Weights of a small transformer language model.
Architecture: biases, tied embeddings, capped logits.
Each number is 128 + 24 x the weight over its row's rms, rounded and kept within 0 to 255. Layers, rows and columns count from 0. Numbers have three digits each. The size before them is the row's rms in percent of the matrix's.

# layer 3 MLP down, 160x640, rms 0.0824, rows 0-159, columns 600-639
102:135107126121157126104117143168122121117130162134146120139168089119055104130107125098150115118150124161142124157145129112
103:149105142134074124144109121101133136122139150104125126115109138144125142132114157180139143121145123096145104124172082102
101:157114117104161093124125101140140140182101084158156139139126097105130154172119180164150127116153114146133118123148118085
093:090072144141123118087123145110125146126169130120056105122115099153166129165149106112122110155113119131142129147091114104
096:108097136155163145151130122124089121084117128148181147133141148133121157109122118117090139143188080137195075133143168132
101:120156161134112098088121109156136114151137157156098157119151086097138156138119152100104126108127106160102149106131104023
106:120104155129135111168125119133129179105138167125160086103125105083141125077118147131179102141125110146149087091121107128
097:112086099125167116151106136179120110139137147136142097121134098141174118173123125147110113150117149147117175106132120087
104:130151132124123133066124152169140140121125132135136164107102117151122114110143131103128150146126151108105117175119102130
090:106114132193122140125124109073110147094143141107156144164123150116145125158127137144094135075133102124134108135131156149
114:076142145131140117103121141091121175099120135158145102100135087136137103114119154175130091134103129143146110134155071125
105:126138177147139133149134138169114143142147142148133150117128163079096140123160123153116167101129089125188086110143130036
103:103077103095132133108145137156162127132131163128117120168136142135147158122142087139131135105076165144170085124159078116
093:140114127148140144119115095119135112123077165092180144128137126107174135116170146106126110130137111118144132114135127127
104:158135130131119126098119131116167141182080121141154156119104120169139100148136126114183145132117122121140146160118134149
099:125151122101145109124122133111125108087115135189138129175172164167106155098114156157114066070096116109147130093138092149
107:140081137122119115149132133086092124128127134138089098118116143133162133124122152137153090162140103102104097116137130130
103:101105114108134114124132150106160124114144123093174132113187136158158117097108166152149124121109117095136116145099127133
095:152148095121090135119135131114112107147096135106119115128135143127119153130126124141104134146141143124138144169120064089
107:157172147130106105136115145077128086109155176153099082127122175133140129084117130127136111129092179135134110114114149148
101:102115134148136158128122137107107128104151099111133133124141124125100144118131146111101116074127126159141139132116079140
102:104117154148119129113132112215133126117104153136133121160133138143157109130067147151150128134084158110105155181144068062
104:128141110138106126120153184092164152121092140113133111149097148138133118171143114114130133086150165111083101156146108128
102:156133106148125144123169138061166120163102111153173094109123135136142146118115136167119164086155139094100152103114148152
098:161114123129147103238124126121108151142121082157147152091119094128137136125108122125083145124122162131133165126110137127
099:161105146137131149137116088132102128114095097109133155094089098179067127142137146112125158090118107147096125132135157097
096:100122146118067144140134161147124073133060113116141143095137170154134114171169106137109142085085177092158112118101071126
099:102102155065138144119115166122124102083125144128139130128138120124118133094110119137124132191170120144154114085129151105
097:147103121143125107088130133075120148112137094136181137120131145133115153141137109172142146137157114108156115149114207118
101:129147155115146133150097135132166114124138071128144159141182095120099115108120120103098184128124167152101122146152089123
095:142105105087164106131133130088138117153123098118120156126151107147110143102093150114136139136141169119077109130104126113
100:116121100105122156116123102136148138101141158126127080109119108134121127159124129109098109103125099127098116111139151124
103:067134165131151116169128171116143109095122121131118111129172077124094139124111098121129104114152125120122117108112121117
098:115141173146123207166134140140122126140128158126141132140166081144098151139143120155126126149131116112132158109122104122
100:133114132103158143167166119153121130135120144111158164129118099116075136132108106148108112137126159133106122133137153112
099:166123131190121124149149131155166118174119113177052111152108135128116132123134065090143144160138181089137143108135102121
097:150092146156131146135138105128150129095138123132103117151127134147085123109136125164131167145085131120161155135144081113
103:113103143112142152120127131136154140113095173135115126127111113083123083096123162115119132144135132136085130092143169193
094:147114141158137129160158146137117119182170123138125141122131148110130128146120132107111128122157150085127137155107129138
099:117170125150129143151119114130109117106147122137116143139128141143164165152130107191172145149150162103155183162128141089
103:112148122144119100167149091138153099148074167100150105155110147131160099143112124112108114138156158145095135117179123126
100:119097123129176119087141160094129117095132131143137117128162159118109132140088139139115141125112098162086159142125123141
106:134160114158141136142106180135173147146158144134100132122123120112151139101099140156117146073122138109119134136086145115
100:128107134087122115176137097136118114112135165146118125144115139088087133133137129084123118160161138104155114130151102123
100:131159119111116120148125113093109109176104126105138121149104124158143130145127091105087082105133099105106129165143099124
099:106122158124130148086175163157114118127155138150140162184117133117114155140139140135101100173070104133101078133081142107
099:117130133124117125135111092106138142130101094072114141119103161094151137115096155106142147166119102169131148148141073138
098:113114103112136125102118171110154142119126128134095139147148102113127134145117140123138142119099110113096134134083108149
098:115088106158130124155146130120160120139126132127172120123155141122106115115130148143108109126122146155156130131126146132
105:097105151144108129136155146119124152140133136109101153134131122118093189137145100101141111160145156141107152116106077113
104:108147138177100133079142138135140112135146174098101121118089145116125182155114076146113159154126134158094134137126145145
100:117144159115145134105126103149081123113134164122106175122166141167132093133094126196123108119078138126114115128150154092
098:139125105135037134096153155121118094138091075069154159121063107090150127148120141120133120154145136140153138144101130128
102:154120125075149150181123154125096117139147142091119130146101135121104122138128119114181099108136146116116109144138140105
100:161118095114134118106136153132108110134110094147127117121132179165135125162129105144148126133132094129085151134129144096
100:171154129144126090145126132111130108119105115087117197160124136136140104176162136121132127130081136121200101123149138159
108:111148140109106134102109169140152144130100100131107136135124150064131125131112143111131156131107180102086125131105109120
103:104156127157127139099102138140122133121143100151111110149100113138073143081146131095133160128150135178153097106146131126
107:125124149078125146114098135168155125110106110055118115107106121146184090137143145128136132104106156112120169105119104130
099:147111112125108148113114128088108144097128128142137133102098165080144176114136156114127145133096155139169138114098133123
104:117147155107166145150177120135130129118132132164138106102105100131104108126081154120099113151145095111117142130111173128
108:129133135108112148087114095160122160093128150104115159141139172127203108105130101115129135117068118106159105155138128152
105:100071175111123131091122136149123132114131144099137138158125155126151118133136142138114119125166110123121165129114151123
100:114123124169126111164133126149099117136085143115148120131132119131125153126146104147124131121181143098189121105132092110
107:144110148129106129167129115126173192103145119136129140152143114083118178173118144147142149128117124109117131117097079123
094:131104104168121119132093152109111114099113124140098170138143143098113153143127099106089125122155128167099120109128165176
091:101134127131130136149140127101130108116133115148159100156099170122136137116133138117124146130088148148176168130095157103
102:116119159114141137132145134121117137125137111157135162128139135151140112176105097133146142139129168143118143122121137125
102:151134160131133102108156122146150100096130106127136105112121151146164119151106118137081129123146113084148153101132133149
100:101107125127125095074109135150131122156139145126117124158156090150148125129120107119132142126134137106177176146154109144
100:095171192130147128132083132138133133131127140119119149093195140129108129105098128074154168158087126119108128102134107113
100:168122128136155100129141119126113108128129089139104171096151164076131110151060093121124113124117161090160161126131130145
096:092130127134136141100096151114110118097159137149150145151154061168104139112131148175148119145128125130169110160114108143
092:111134104153197164134138139148129149128111119080096128120159139096107147141169067152171089092136158115166141152147173137
103:140139112131157149092083146123140092146107116158137108144134087169112128140122124158156147144108150110146116151190146107
099:083137107141148137126131147140115073162130156130118140078125126140154141115139099095170154148155136152172109149123164143
093:172146142133187116127141162107108097157085117137098146085162160155111133111112110140167142128127135147087111137130158094
097:139105099109171163176152144076120101132140107153096135122128139145174130116110129139138144092148120112178092125160109088
096:136109158115115136163156115121113176124111094128107146144144095132111135166104135103120099137101138096120134089119104113
099:098155130135143155132116098142125137149157109117110138193091144135132135162093119143109106142183107067112140120143147136
101:159132148119106123144156115133119085165078118094109087145137168134165083104147132114132131117152164184109120111091158186
101:127174143116103119162140106139134130195125136147132108142130098133108112172124148128122173082100113146153152104106160077
096:113140132138183100160153175123090141148113112146120117121106125134123160119141067164100123129145130092101138156058113133
098:096124185163143129139112126153164068125157123145169099159113150131170133140154080159149112110147099114089143119095105141
098:128123089104129122114112148159168079154179152144111097152169141150153112122113128132136122160162124143089109111161142123
097:136127130118116187157149114141101193119173114136124155170097141085143084126111129129131135128127118119154144145121159160
099:140085110137116111172112143110151102160113152140133147107104117157108124155056125153122136138135139157144112132159172080
108:126094157145130153138178114113147112142128119155144106137132095112139127128147102116109160105142113123137115125172102110
098:086098161118068108100138093144135133136134137119132134136102136139143116138096153042124129145118141101118119138127068093
094:115117113140132151118133124091096142122137114080133165113134142114104157112151147081130127122119153147126121125130111121
097:139129063142161133116088168133162151125147102117142118104162133110105132132144141130179143148122125141156135155142135100
099:156132158179097116150130110110119088127120098106115156112098132095119124178137098151084186105158095140160176114136102116
093:106107083132101145127125121157166119143136139141130110151123090162136115144128127101088095120119160126139119145115161136
101:121184148139146134096113138138144176115139112154162161126116131115124134144117118112110115161090136122130115143134116126
103:110146148137161141155142127143116143125076130157135153154109131161107119145094082108122137128151057106118126133162108152
101:135149115126126125183139144087102139133134101119139111106118126135132139134126137126097086156178126116168090124104072118
097:147155147127134128084093121111147112142111087121171127136113160157101100144186112111116101115119112124100153091141165122
100:153093074093105122128079132127099121149106126099156134112172108140133166080132116126123131120148101140131117162120101090
098:146165125161149122135156125152169077143118121139151147153144136126157141135146144115112151140144135143113104101114140111
098:112124143140120173129130116109102133170089145115128140122127148145142146112104110134126115100107107157104115126108124117
102:129135117135080196120081100141126157108117138084141126174151071105151123114115131093161179140141171090110145132146171153
093:152138153112131116129138099167142184149109160129098083119158079141156111143152111100141144098130112130103164133158146095
094:091137122107124143150140141134113121118179124125123129138144193139155149147112140084108115112096144137127099083129112126
094:163117142157117101121123177177126147129130200126153122150102164131100164113136102145155137139141049145146122095109126115
095:102122156087119120110077118123090202096120097167100108122118129122176119089158122128116139170109129122143136163114117125
100:181136094132131072114120104127119132139098112114136146117122113123182125119087131114111124114172146130113108138141142072
098:156111129104138139126183120127123130121112112143145165123134128102099168118111091139148110113146119132147131149133111111
101:124125105137110105084137120123133154116116105129175097109125099177114118078123107140126169145131118157149121153089119120
102:130165141173114111113143104140168152078119106123114149133169154160144117111150104134116150125154116091160096136085110087
108:148113117111124127138115122132161094159136114149120137165123099111118113152118099147148123155135130103174126140139086098
093:161117151128126120128104121137167138160099151142144159116133134132112104161122124122123107140142106115120148098126158089
098:151139137117126124146121096104106116142157134085109158162138158120167095146102097169124107104127141139101127090128119170
097:108133164094084087143157108123116142167121112147169125165153127112071135141100139136095111147144100126157137134135121118
097:153128134163135133146101140133106069116155129115156130111119174110164151125115076123170158171143105101129130141136124173
097:125169093113145131116138141096126137122163101094104174133117141124104147137174148143108074115124131131132105141102175171
098:137113129148127128155173169191092110129156160125161110131113143134146108141111072189105166117065121126115106169124120129
103:111095094130137117058115134135116116083145129129190174137146118118146156124098121112123128143114130136184122124119158103
099:125139113148156116145113148128172096135110082161130134135117116122095133087104119112088102159130076103103115157062182084
095:108125168125138141141118104089111152130128127156074131167131137119088121094130151118171106107150116092131124142063113095
101:133112105125147126154139113104095119137171124120155141095113096137118104150078111114117113114152145121121118120108107139
098:113141147115072160099159151099106130144106152140166130146115103112142109153107162164117135124142144155126113125134104102
096:130147149102137101120084151111129093124127036095144143168134112119123155125102146169157161097100113132084155119083105127
098:135123118097111139142140113138139116104108084115119145143165124121161173121108153135117174143127159092140080137157116119
101:129135114136094126140154060168145102110101136104090142138167148096132127121102144178141165101114117150111137111108135131
102:143163113137112141078134100141115116175117120084119098098134139135136106112127138173114112100153133122123146116090111183
101:125137122145120138107080085105166145120143108136094133133099161119142163141114122119111091123119109155129133120127094128
098:144089124123130125091159122096150124147113129157107152122181132167127108103108131117105138118118142134113152124143133145
095:122129113083140134105139156124123120086164128101123141167102108118127171143191149109157096153169088142168140170145149128
100:111116117135123135150120125101097163102123106110142163145173110123110134153085155109125137092090137159135095152156135124
099:146105142122171137172097164160113128102140144130161112097097130144126101102115135152132161137135124139142094120081150161
095:129097113161144140147145157097114113150100145103151092110125089105166142120119172114136154122148140157130139110111128090
107:111140108163117151122147147066147135146126149135111113113146107139092111073150138100156160144100117144141124128151149105
091:099146092147142109116133157125101147137143120113152099146172112115127129132138113145139154133156082165139116150104169093
102:085107125115126142151091122133110161125110146123149133106128133141103152143150106139069139113134114146151099058141133116
099:122110128109136153168125142128164113156117116151104112108183171156129129134077142134123180135154116150160119096119172131
103:113089135113132159117134124107096127143116122156150083143117133124100129136108160156118117144163129087140098134118096155
098:126111130100138147132153124129096155146122137124111171147097148160164174170133178153164135155108096132137125133126150095
107:125115159154135131136089159126109130099151111155149119103162129121143088075086157173104104122103140146102141139115125143
098:153103142086137143118129146154147081142128169108124127152121167101094144094116103130134164079147168083148141151119125121
101:175114129102154104136119087144150118119126155111109136075149122174138151142094162130111148078115174128112126146093167165
099:156101153129122163173150143112101134143153089078149080068077143099148163124120117146085176134133126107125143115103119093
103:138172139140102163121121157116151087135123172100133106128144116110180094122101116108093116151125103097133113150178094102
102:111100127128145083102149134093151138159132156154116148112149119139128139098126120150142127144082139105119085152124126145
103:147091186106129115097116119132112138103181105106151126170140090115125078122124133115149158149150154153092120108090152168
102:119116113143118101131125155097123110116119126113149130106111137132171124161181148159142150155142156153140112130162167137
106:186151104139138103137121104148135157138123099123098152129073113128121108107157112139126143114149092089157123113149122129
108:133137114128163129094134141128106102107117147145119089118136148131143138103138110121102091166146155115146099117118119086
106:100123169112114116170163140163133107110137112110101124136101208138084078130122131126112129104144118141116133119127162128
095:110116166123138134109150102136149084104149149116134141122209153107115122131100135128127135127120116148093138122147179135
095:133080110118112121126093130141118126130107123116157125128138121106169107135162117112138093117097146141120106133082096081
096:152149145112089133131128116129121127115139139180137110099132100128135105116128124109144105108162110075141110148125104176
105:169149115123142159158136175119110163128183136129099110118089084095106113111102157133133107136134134121106125145131120118
102:127116166144113125110152172147097119174146120138111109099143039140163122105121125138114149146119145150149153101136121139
100:133147130150138097116136133136152157132129127168119100138144092131107110119112116082111097145131131087114136121137149134
093:160134130146124094145086156097148112147134107155130081136112154167131110087100148158136123086116173135121139112120158169
098:112137141120125138088169137124103132132158123131147115171177124098101161130127138150130152120109136116119129102184142084
100:162155125126083116148157092109129131143107085143105113129110178144132147138117170131141115126123170174164122104136097100
099:138131140130145109118133123143133105129106189170105110149103118127134136131098139108110096118089146166144110132148090130
106:145105116145079097093163134090128137141140134118143105145124168133112121094151162111086137177172086135118088131120126141
104:125113119138139135114123125134171115135135117129142134106155154105108112146094095105146158111085140133115150155145136127